python train.py --num_hidden_layers=8 --hidden_size=640 --num_attention_heads=10 --num_key_value_heads=5 --head_dim=64 --intermediate_size=1728 --vocab_size=26634 --hidden_act="swiglu" --norm="rmsnorm" --norm_place="pre" --norm_eps=1e-05 --positions="rope" --rope_theta=7850.0 --rope_fraction=1.0 --qk_norm=false --attn_scale=0.125 --bias="none" --tie_word_embeddings=true --parallel_block=false --init="uniform" --init_std_qkv=0.0242 --init_std_o=0.0 --init_std_up=0.0242 --init_std_down=0.0 --optimizer="muon_variant" --learning_rate=0.0071 --lr_mult_o=2.0 --lr_mult_down=2.0 --beta1=0.93 --lr_head=0.00537 --warmup_steps=200 --schedule="wsd" --decay_fraction=0.503 --decay_shape="linear" --final_lr_fraction=0.0 --batch_tokens=65536 --max_seq_len=2048 --doc_mask=true --train_tokens=654700000 --max_steps=9990 --dataset="wikipedia_en"
Each number is 128 + 32 x the weight over its row's rms, rounded and kept within 0 to 255. Layers, rows and columns count from 0. Numbers have three digits each. The size before them is the row's rms in percent of the matrix's.

# gate: layer 4 MLP gate, 1728x640, rms 0.0672, rows 1196-1221, columns 240-319
# up: layer 4 MLP up, 1728x640, rms 0.0697, rows 1196-1220, columns 240-319
# down: layer 4 MLP down (transposed), 1728x640, rms 0.081, rows 1196-1220, columns 240-319
gate1196 102:126177137111124129098158111076110051078089099133201108151062122133133153095122105149073135187121128111045147147116082096142129136121119127158118148098118136133155126135120100179117140124153192176118156130089104137125095116133074114122177147
up1196 104:115098138126140147107150086150112127081107087117132059095183196092105125157139132103127139095165161135132102156094113088127094139097121089116108166088154149128073081042175139107143127074155103095106104190165124143135103096165129110142173105
down1196 103:104123134082157116098070106094133196176135103071084115182157132127166133140075130097151116117141122098165129134138147175119136169147137153161112100171145134091095137179126215147164116130146078140108155079151117159181104158160144144153138090
gate1197 102:108075171095103141118120149210133124099166133120108077089158147129081146134151108152113121105141065118148129104105111085151070120151127129138182127232151143106102129142124147114201143183204116103118105169094160068148122093159109151130130049
up1197 105:182234145180144143116189143085113175169123125119170116056129119134132112141105144144125136136110156147119117093085127108084193122123178144187128078043184083189152118127126152167101142122082114169122137162107143125152107184117083125138142137
down1197 105:162189145149150173130114135088138131164156131105125069162090160078104156123116109072095114123076068093111099105177145194125120091162156075105088167082146125146107130110104144129107141161101136120105168165158156106076138158086130151074113173
gate1198 105:118107093112179093104121086123121165074132152169116178092065102168149158145128179088180136128132097133155104096110110100137161110126078179052139122193113094034137170126140070178108168141181132069099066159165111073162069121192182098175143076
up1198 108:101151191118150096153124118127174175098087113115129105114143163186089091125098183091128096115140146105135112144146127156157148136127110140102138139101101116121125082101149037158126118143163162148142119139152154111128095136122134095189118071
down1198 105:122171177096144155118117161118160201117100168120097164116145116087160129101107147140185150136152160133076109160131082192116070122115074124127145124164126097089114070134155064126151139109079119070198072173122164117197132126127155111163126105
gate1199 102:073103098110140207104099094127114137148126103078109102127107130153145187086179150102084134148149163067153082139114189056139144082076148077103177100081133190115159118175134150129098123132150203157124146131146095086106067126142127138094131117
up1199 108:151170133132127121122157130184109111137098046052170137092124087173100165178075153138134142066125164190048126137183095115105151154168111110140174116141160090083125152163091107115186136131131151141104132185154173153100091183092167142135160104
down1199 106:135177125121148094146129161167073114090111086097152090093117105132115185183073148098082080086130151117121145150117126100110156085132133077151131162114172093217128164108101102183081134175110197149141111117127176157084115143169139127143144106
gate1200 101:136129063120139098096153111111091093106121114202126136137180075115126139163097155110099127100169180141196116129074127176142150152194150203146166097110096169123126124095106129087081134117133141101108131142085124115129177160071167108097122110
up1200 103:146150112121063168118175118177058152084154134141107182085153071194119134102147152144102191159098100110100179135110138127080071156112136173090116087161151144109158126121152081158155102155086129104109158120133133129043178137135154147144071171
down1200 101:109167164102127122090073180102162108143123122146114119090140120076138132141150145179201148204114095158052171208123125098087131156075133141169124148146120117113160113066119121140090145106143156108090114157131126120090112077136063157086172108
gate1201 097:157114174114158114181133130149120123128152144126113138139137177169110141158134198127126140092174154041111101191137106081140158137131197142096137078120157100185129148122134120189109148160133075123071087067137094136162076094134181140112100132
up1201 094:127117144117115152134183086097124096170123183132129149142125085083092128159145096146111095128160173169111092137122130074125121208121111094171147117133102148133130050089146139133141103129159119167074205156153191103103185107086107087104098097
down1201 096:102120154104159070143123095107182149133130137112134091155061185138115130130146165129142158111149221119102096121135090100166177129111190122143155097108102138106116163056152108174129115127164137129099088144132088107122150065126118147113120112
gate1202 099:147135142112153178130139138119104135176168131124133113137111195167136129058141106114102117109128117197144107141143087117108133112115125086094132096117223053141147139135128114203140122095162150114114119077111174162110151163125191132085108148
up1202 098:175060092073115188172085120105120136128149106163089125141126151190124170137154100127108076175144133101132133093137149121145102114127167169118160178107103160136123107156068119184090146141143129124096133119139132100132140096140160083073144140
down1202 101:138171169100086112179194132121140060112092149093126087169131058145139165176172130150134126095097181119135141108194100126073142104085144111118136100138145086115111169093138124131222156094147120125170186147095168158097152160142133140133123154
gate1203 099:121098104081166116130106201150114140019067203117204114093136219136082086101162130144072104138132065117109071129090113123115191136133123104101135111118200129128127071100103139116114135125128182115207162115163131098163117094186164144099121106
up1203 092:131097126183156111112089162108128100207203148109075152165137117120130125124166148159105151106109151117159194139119109130106109139148139104109132099119113154117098094072147171167161150085095131125113118136077100133111201128122150110123076099
down1203 096:142111130143084152125153113164057162139095154133141094065124195094097170102094141090139133091136121138157089126134108160113140158122141090144121116161120138141145142099093130073116110068112127126159168102123159087171114092082188130130122121
gate1204 089:173094134134154145133143110122153153137104112125128106122086087129108062139111101107024115134112124137126128089106146177123122180122070085189138140130185109161089084095130120123097086172117149177075087049124174097144125142126179186085132111
up1204 090:180132108130137142139085108118115097097138119167131123156121133135118164128057166187111140190150164143127161188069130144138104228131143112095178185127105213117069078120196157174117169131087116065132089109099156094143149126172131139057084113
down1204 102:169104135163134132084111139137146182094111104086103118131125087157120115110199051124101119136169074125108138138113138071110152159132099140138135155161161079185086106109148148127122093108178163134157143084113144165137142206160064206073187110
gate1205 087:102138112145151148110104118105141150155133091139079114135187146086109172110149119126124102122119103089157118142167071110172114093157135158165191114121114101100154133145072160198153126099104150114094138138100121098156164133078149107084109130
up1205 093:095127125117137079122152150147142096111078102120132054137126134144144155153163148176119167062098092141099077120112110147061121088114114129179147111151183166117121158135120164121089094157118174115129102149140094119075197120104208191114171066
down1205 084:136183126157136093132054125111107136112155139172052156146122143158151100100161065169139119150124093183070109152190141105117149094098151138114202171075127181143103171116171104115100088109106144114114122105148104156161153151161116091147142174
gate1206 101:086101182064167052149124123119131148128116105106152166100147083108112234232158054120128182127088154119147096127080154105098091095100122152185141094124191115123138114099102116131106165161177071119106117125150121146134113122105096117115162079
up1206 100:078109127170126156107127113117109100066149124130148077089143067170161151124094107134145107145134065100124162125107134171160123126121115083079088173093150089078177159161117125109188078131189197136125086102142172175129112121115133101125113152
down1206 099:123128128154170127145153184166144141119093141165127124145074139167095181100171087150181148093124175145176089087106140087148145086174126149200121154119091119111156105158145209121151155091153122131135137128125155165181102182087090154093142094
gate1207 096:077123132196131116138132111132097117167176144138114128145147111128149149213128143139088154065081132095108128170140159118117139108153117088092108125127138121147147108153142100237141131120145107132156094136083142136122204149116177115155080112
up1207 096:132131155098150109131138138129156139142089173175156171156143099081100129181087081149181120133123122143169124106153085097143098134135117190116133093127129106060070103108152188123103087110086086064077176098169136124088136100120129072142101123
down1207 095:132117100152085066145142110170165138121158122113085172097153169161157176071082175146159058180119127109146159161137135105084147128119102109121144144090146076143167166143168137138184178172141122108174098141115137112138123134107079196095177128
gate1208 101:133163172116163103068140086132129150111113143102152094169156115178149114110086143141101130112149154131181163148084087125120093142131150181101092121168059120111121096113127103149130153123127175118067081059076153122120140144073101153113197118
up1208 102:110102175067152079084158090090149097143151113099110135170139117178164132138135104143110165112110147157139185152119117169159102127113094169096091081170043104128072133075086121160147132124080156144041113083108150074120124125070177080140131129
down1208 101:150124130137161083062152147111083176145106129155124100124131090129119125103152139162095166115170151153120107123126131185167091133119161157158132168175141080063156124100140130152120083085059128076105156161200184130110138120119099112118162083
gate1209 101:146173169113205078107143154145139113076133148173164030085152160179156088155133153103150107097097114127091125124111079131107091109156100060123150112155112093092056134090118171134100100128156094133080077094085139146094140111084124114177150156
up1209 098:142156154110192171145161079140156101092134149100122073104162165178163134092176097121134156055125153164130134130135128133140159164131147181142130180112161117139108135150064138182160086159165082145101140175133148163115085163122126133122105147
down1209 100:175150088082135191081048124123132129153109170147111165106103130059115115080102111084110170127138140191078163082119130072123119165136175069148098090122146181152098152154025105156140148148123100097156108105117094095184147148096092082130117102
gate1210 105:113102142137142145167103108163186102146112071186091134125094116153133107129132101144122087148093101143152153127075149111103139154125126176169180088122099091123113117192146112099126170119111180122118060080119132127134135138163178144098133125
up1210 106:155109173097113080163131172073142101171124115151133082064081119123107118017192152151106101228135091176110125087104164130149079182131127128098129141103144097133075152130132090150123138108180154129104152085159166140111117138101137127123123149
down1210 106:109171129130122150125088094186114089109119159142204110163125126140114083068172151072186146106122129067144140125098107141090118124077159124087097109116152141148124090176126122153121131097147108115105134123103120107175123123188086102147091173
gate1211 105:107156147058123112160140161094110158103137133136086102174177128113175114101103110060146090153151087077128074094066138148207170133187138132129169182128140130115077128179183181119115120099151062103124149098114112105120146166145088147077161102
up1211 103:145191096145181165155154137172115106116134106144110140098086170085131158127150120188081091080146141131120194075176096115140123052060125181120117174073137125127124165084117101116146118148128168181110166111168103135105098151129064131103092123
down1211 103:139149114218136177131124113134172107133132143184145138124067095130053096141164127161075161087109142133108106131156196124096134150130162111127151150148153077112144146093122100069110131099089044109122136164124071065132126146146126128136125176
gate1212 103:090138069064150140108113060144185163137096075138132124157128206075146061119182161131177170144119068117172120099121101114092150075145085155199127128127123174171145117192141095134176122170128103087173116108147110107173097123159147104184128179
up1212 105:162092109095122160148179151162082143147149138105105108144103104196162139101146123117025139104089093082124157155094145081216126116093179178121129076136100139079105174126096124130131153147093112139093128156065087163086158104122128137092177127
down1212 104:097086176060134078127158058097165119134131104095117173164076158138092136163131172159140084155146091127034156099066048130166189140087161127100124134160150132162135195167080172093121117165117104072123172128153114160126154103065126125114152164
gate1213 112:050111147167099114150142135100117154075110120140134129140113083134153075149090253155105162137090151153120137141133103157137080153183168157150122072084111153126091135175148115159093094097133093187118148133132101123107095085137093115155123116
up1213 108:200111132138140131146173109137142141149128190184089106179103163149071144181189112106144109110185150121133144121191243138149161096121084145172103109115134170089162085125069104066103169088087125154146147088158121136118089085144165121111156121
down1213 105:138131085162097148129175093165134168159117133130134111145115204141135131078140149118162078179130163100114141116203139108109169098144074102117140096140144146067132185099170104115142151135181125130152142176120159060155104067175122112099178111
gate1214 102:106134129082143120133157135140155102136092164095176124108140086102089128140143174124145107154133122135137185043076104195174125120131144077051123147140115105135188153167112162104173067123112091168106132114151075132119094099187104172146094141
up1214 100:134171125068105152134111137131129078111125134143121201069123149134200100066134155171181139063121112101092131119101157135147133148086142153136124150099117089061093127090167120153172122158103077139109152117177150107090131158167109122125114101
down1214 097:141121146101108120168132153146099130111071153123095161149146133146174107105164161120111096048179160086162217100089168143125136132138187107125150158063108125130210104124131176128177150192109102108157128110144152152069120139173095080172146171
gate1215 096:143134116137126112134185155115149151193115119109149130128184160131179130152041137115127153147077106118075135110110128174145094079096098038078125150106142088148160177098127118166180084097178116114112137113111084124143132128128162091163179101
up1215 100:128116075091058073132112138061127129111112125115099130077126099137143185088175113128104114121175107100125165107087109090123141135111153074102117110164093105130185179144176121126142164124158056058161144160052104110129140112146136076139113161
down1215 097:160141092164143108211110148091130111107145179122155151175092101116119124095057131117130134166135070156125118146139119171164142122192109110151113146156160120122145167138165177099103136091155094158089152100142164146105135081140073083103090090
gate1216 098:142087167138127122184081184109149116096090094146139138114157167147113158156070113168147036119088116119130118100038145141101163115113128140101101121163052122143050112115056165120125139196163106145122103150183037154121122110148160163145152133
up1216 099:109181145104157132127123128126082115194158192134133118166114155205105174086174080164070155153147071123068137113161090110178125125123050152171128157154105155114181107182174109109131126096122124143088104130106103135161135142151125081077091161
down1216 101:118129168120113083092178117150135134107155068045117116112070108061114052110094158110143104184178208150148102126127152124143105098026166113188126113132172106078139117117155143170132108111164130084133093146147156113139087154108073114136151135
gate1217 094:083127162153134148087125133088103113115146136091152165094106109173145167095121219158136174135134136176155125134141168163166136101114129155135131170115128134065120114105144133142159141102142197138111132128155135108156110083120141211171119128
up1217 092:093099071111078145160116133186131138186123076081144121114102099156101149104149225103080127128106129083145088128150133142142155172080158159114151123105126136117179088101134136128120059119125172165128100135089110121102183178125194110133158174
down1217 105:084102180138130107152126107079140128043143101149152140115075103109125083131136195113166131138137112107122095144138170198156133197139109183163110133113185120114116085112110163095149119109132069152209124185124152126101126111115181122103110200
gate1218 096:171104083179143156120145078159070115135130083062122109148113109119077099164160180118138081075116157168159093188129122104146112148094115100121142095152107123147080167112116170116163169108106158136099200139132124152153068166125118211121129129
up1218 098:142177119094114164119085176192115115155082116086109124099135092146164147149153201221092151151163125122118119168116079136138119104134159068138145115054134159097141095116164107211136148095089119150168136134142098143167115165130167078103058190
down1218 099:084117149079114096136133131060138098134174174123076142092136133126132127100087097111138146172136044132077118103142121143052097110148065162158128148172129116094126042097125121166125133131114146095095068147095087156111118107159141095097114137
gate1219 101:102111136168089141136197203154118136106098124085090153116143137075140120132088108063095113108128152078136183128064110142173126137192150092155148185143086134161117103141183159122094091155104150155137131084134115141092161137127072160062146137
up1219 098:109144070112118121084139174116194107136121141102143154075105142067081083139098099141223123118162099125127121150115124149090159167129144112177130080101109116137107167145147129123103085209159109139061159135183122181153146181100070141147180110
down1219 101:069087082165174127141109104139131160106144109132185113142111102188141133132081107133178125104105052125134117148111129131159105132145122119163169109107157152133105133103185198149111121148128124147055088125117130154182157165141084131077136105
gate1220 099:093121103130087121057160125127116103129134133177164135113137147068126157075110080070082116176126082177133076091098090110129141186108123121146137172093138122135045211103100126087096146141095191130073129131132161141147115136142060130174155161
up1220 102:073210106183141133117099181115148176151144150119101122171125114102165141132211070154162251140141092161139162138101141073150074066120157088160137071144159089101151168128135126107136124126080171118042154108152095146131072115152099124089125106
down1220 102:078123072119135099160165152091101205118143121161158142114153072116098096145108071116202150090119086136133079138128171144195101109185127153125086128125177127122172143163121159160153146120074111147073124098135082119147083163131091104106163130
gate1221 103:155098097142113108123112205133147114119066158127098154159116117118120105141086040160146113085130137141173128124150115151134094214000109141090087153164175140106146142114167083159079092147149041148116077131151126105103188084097193135100121146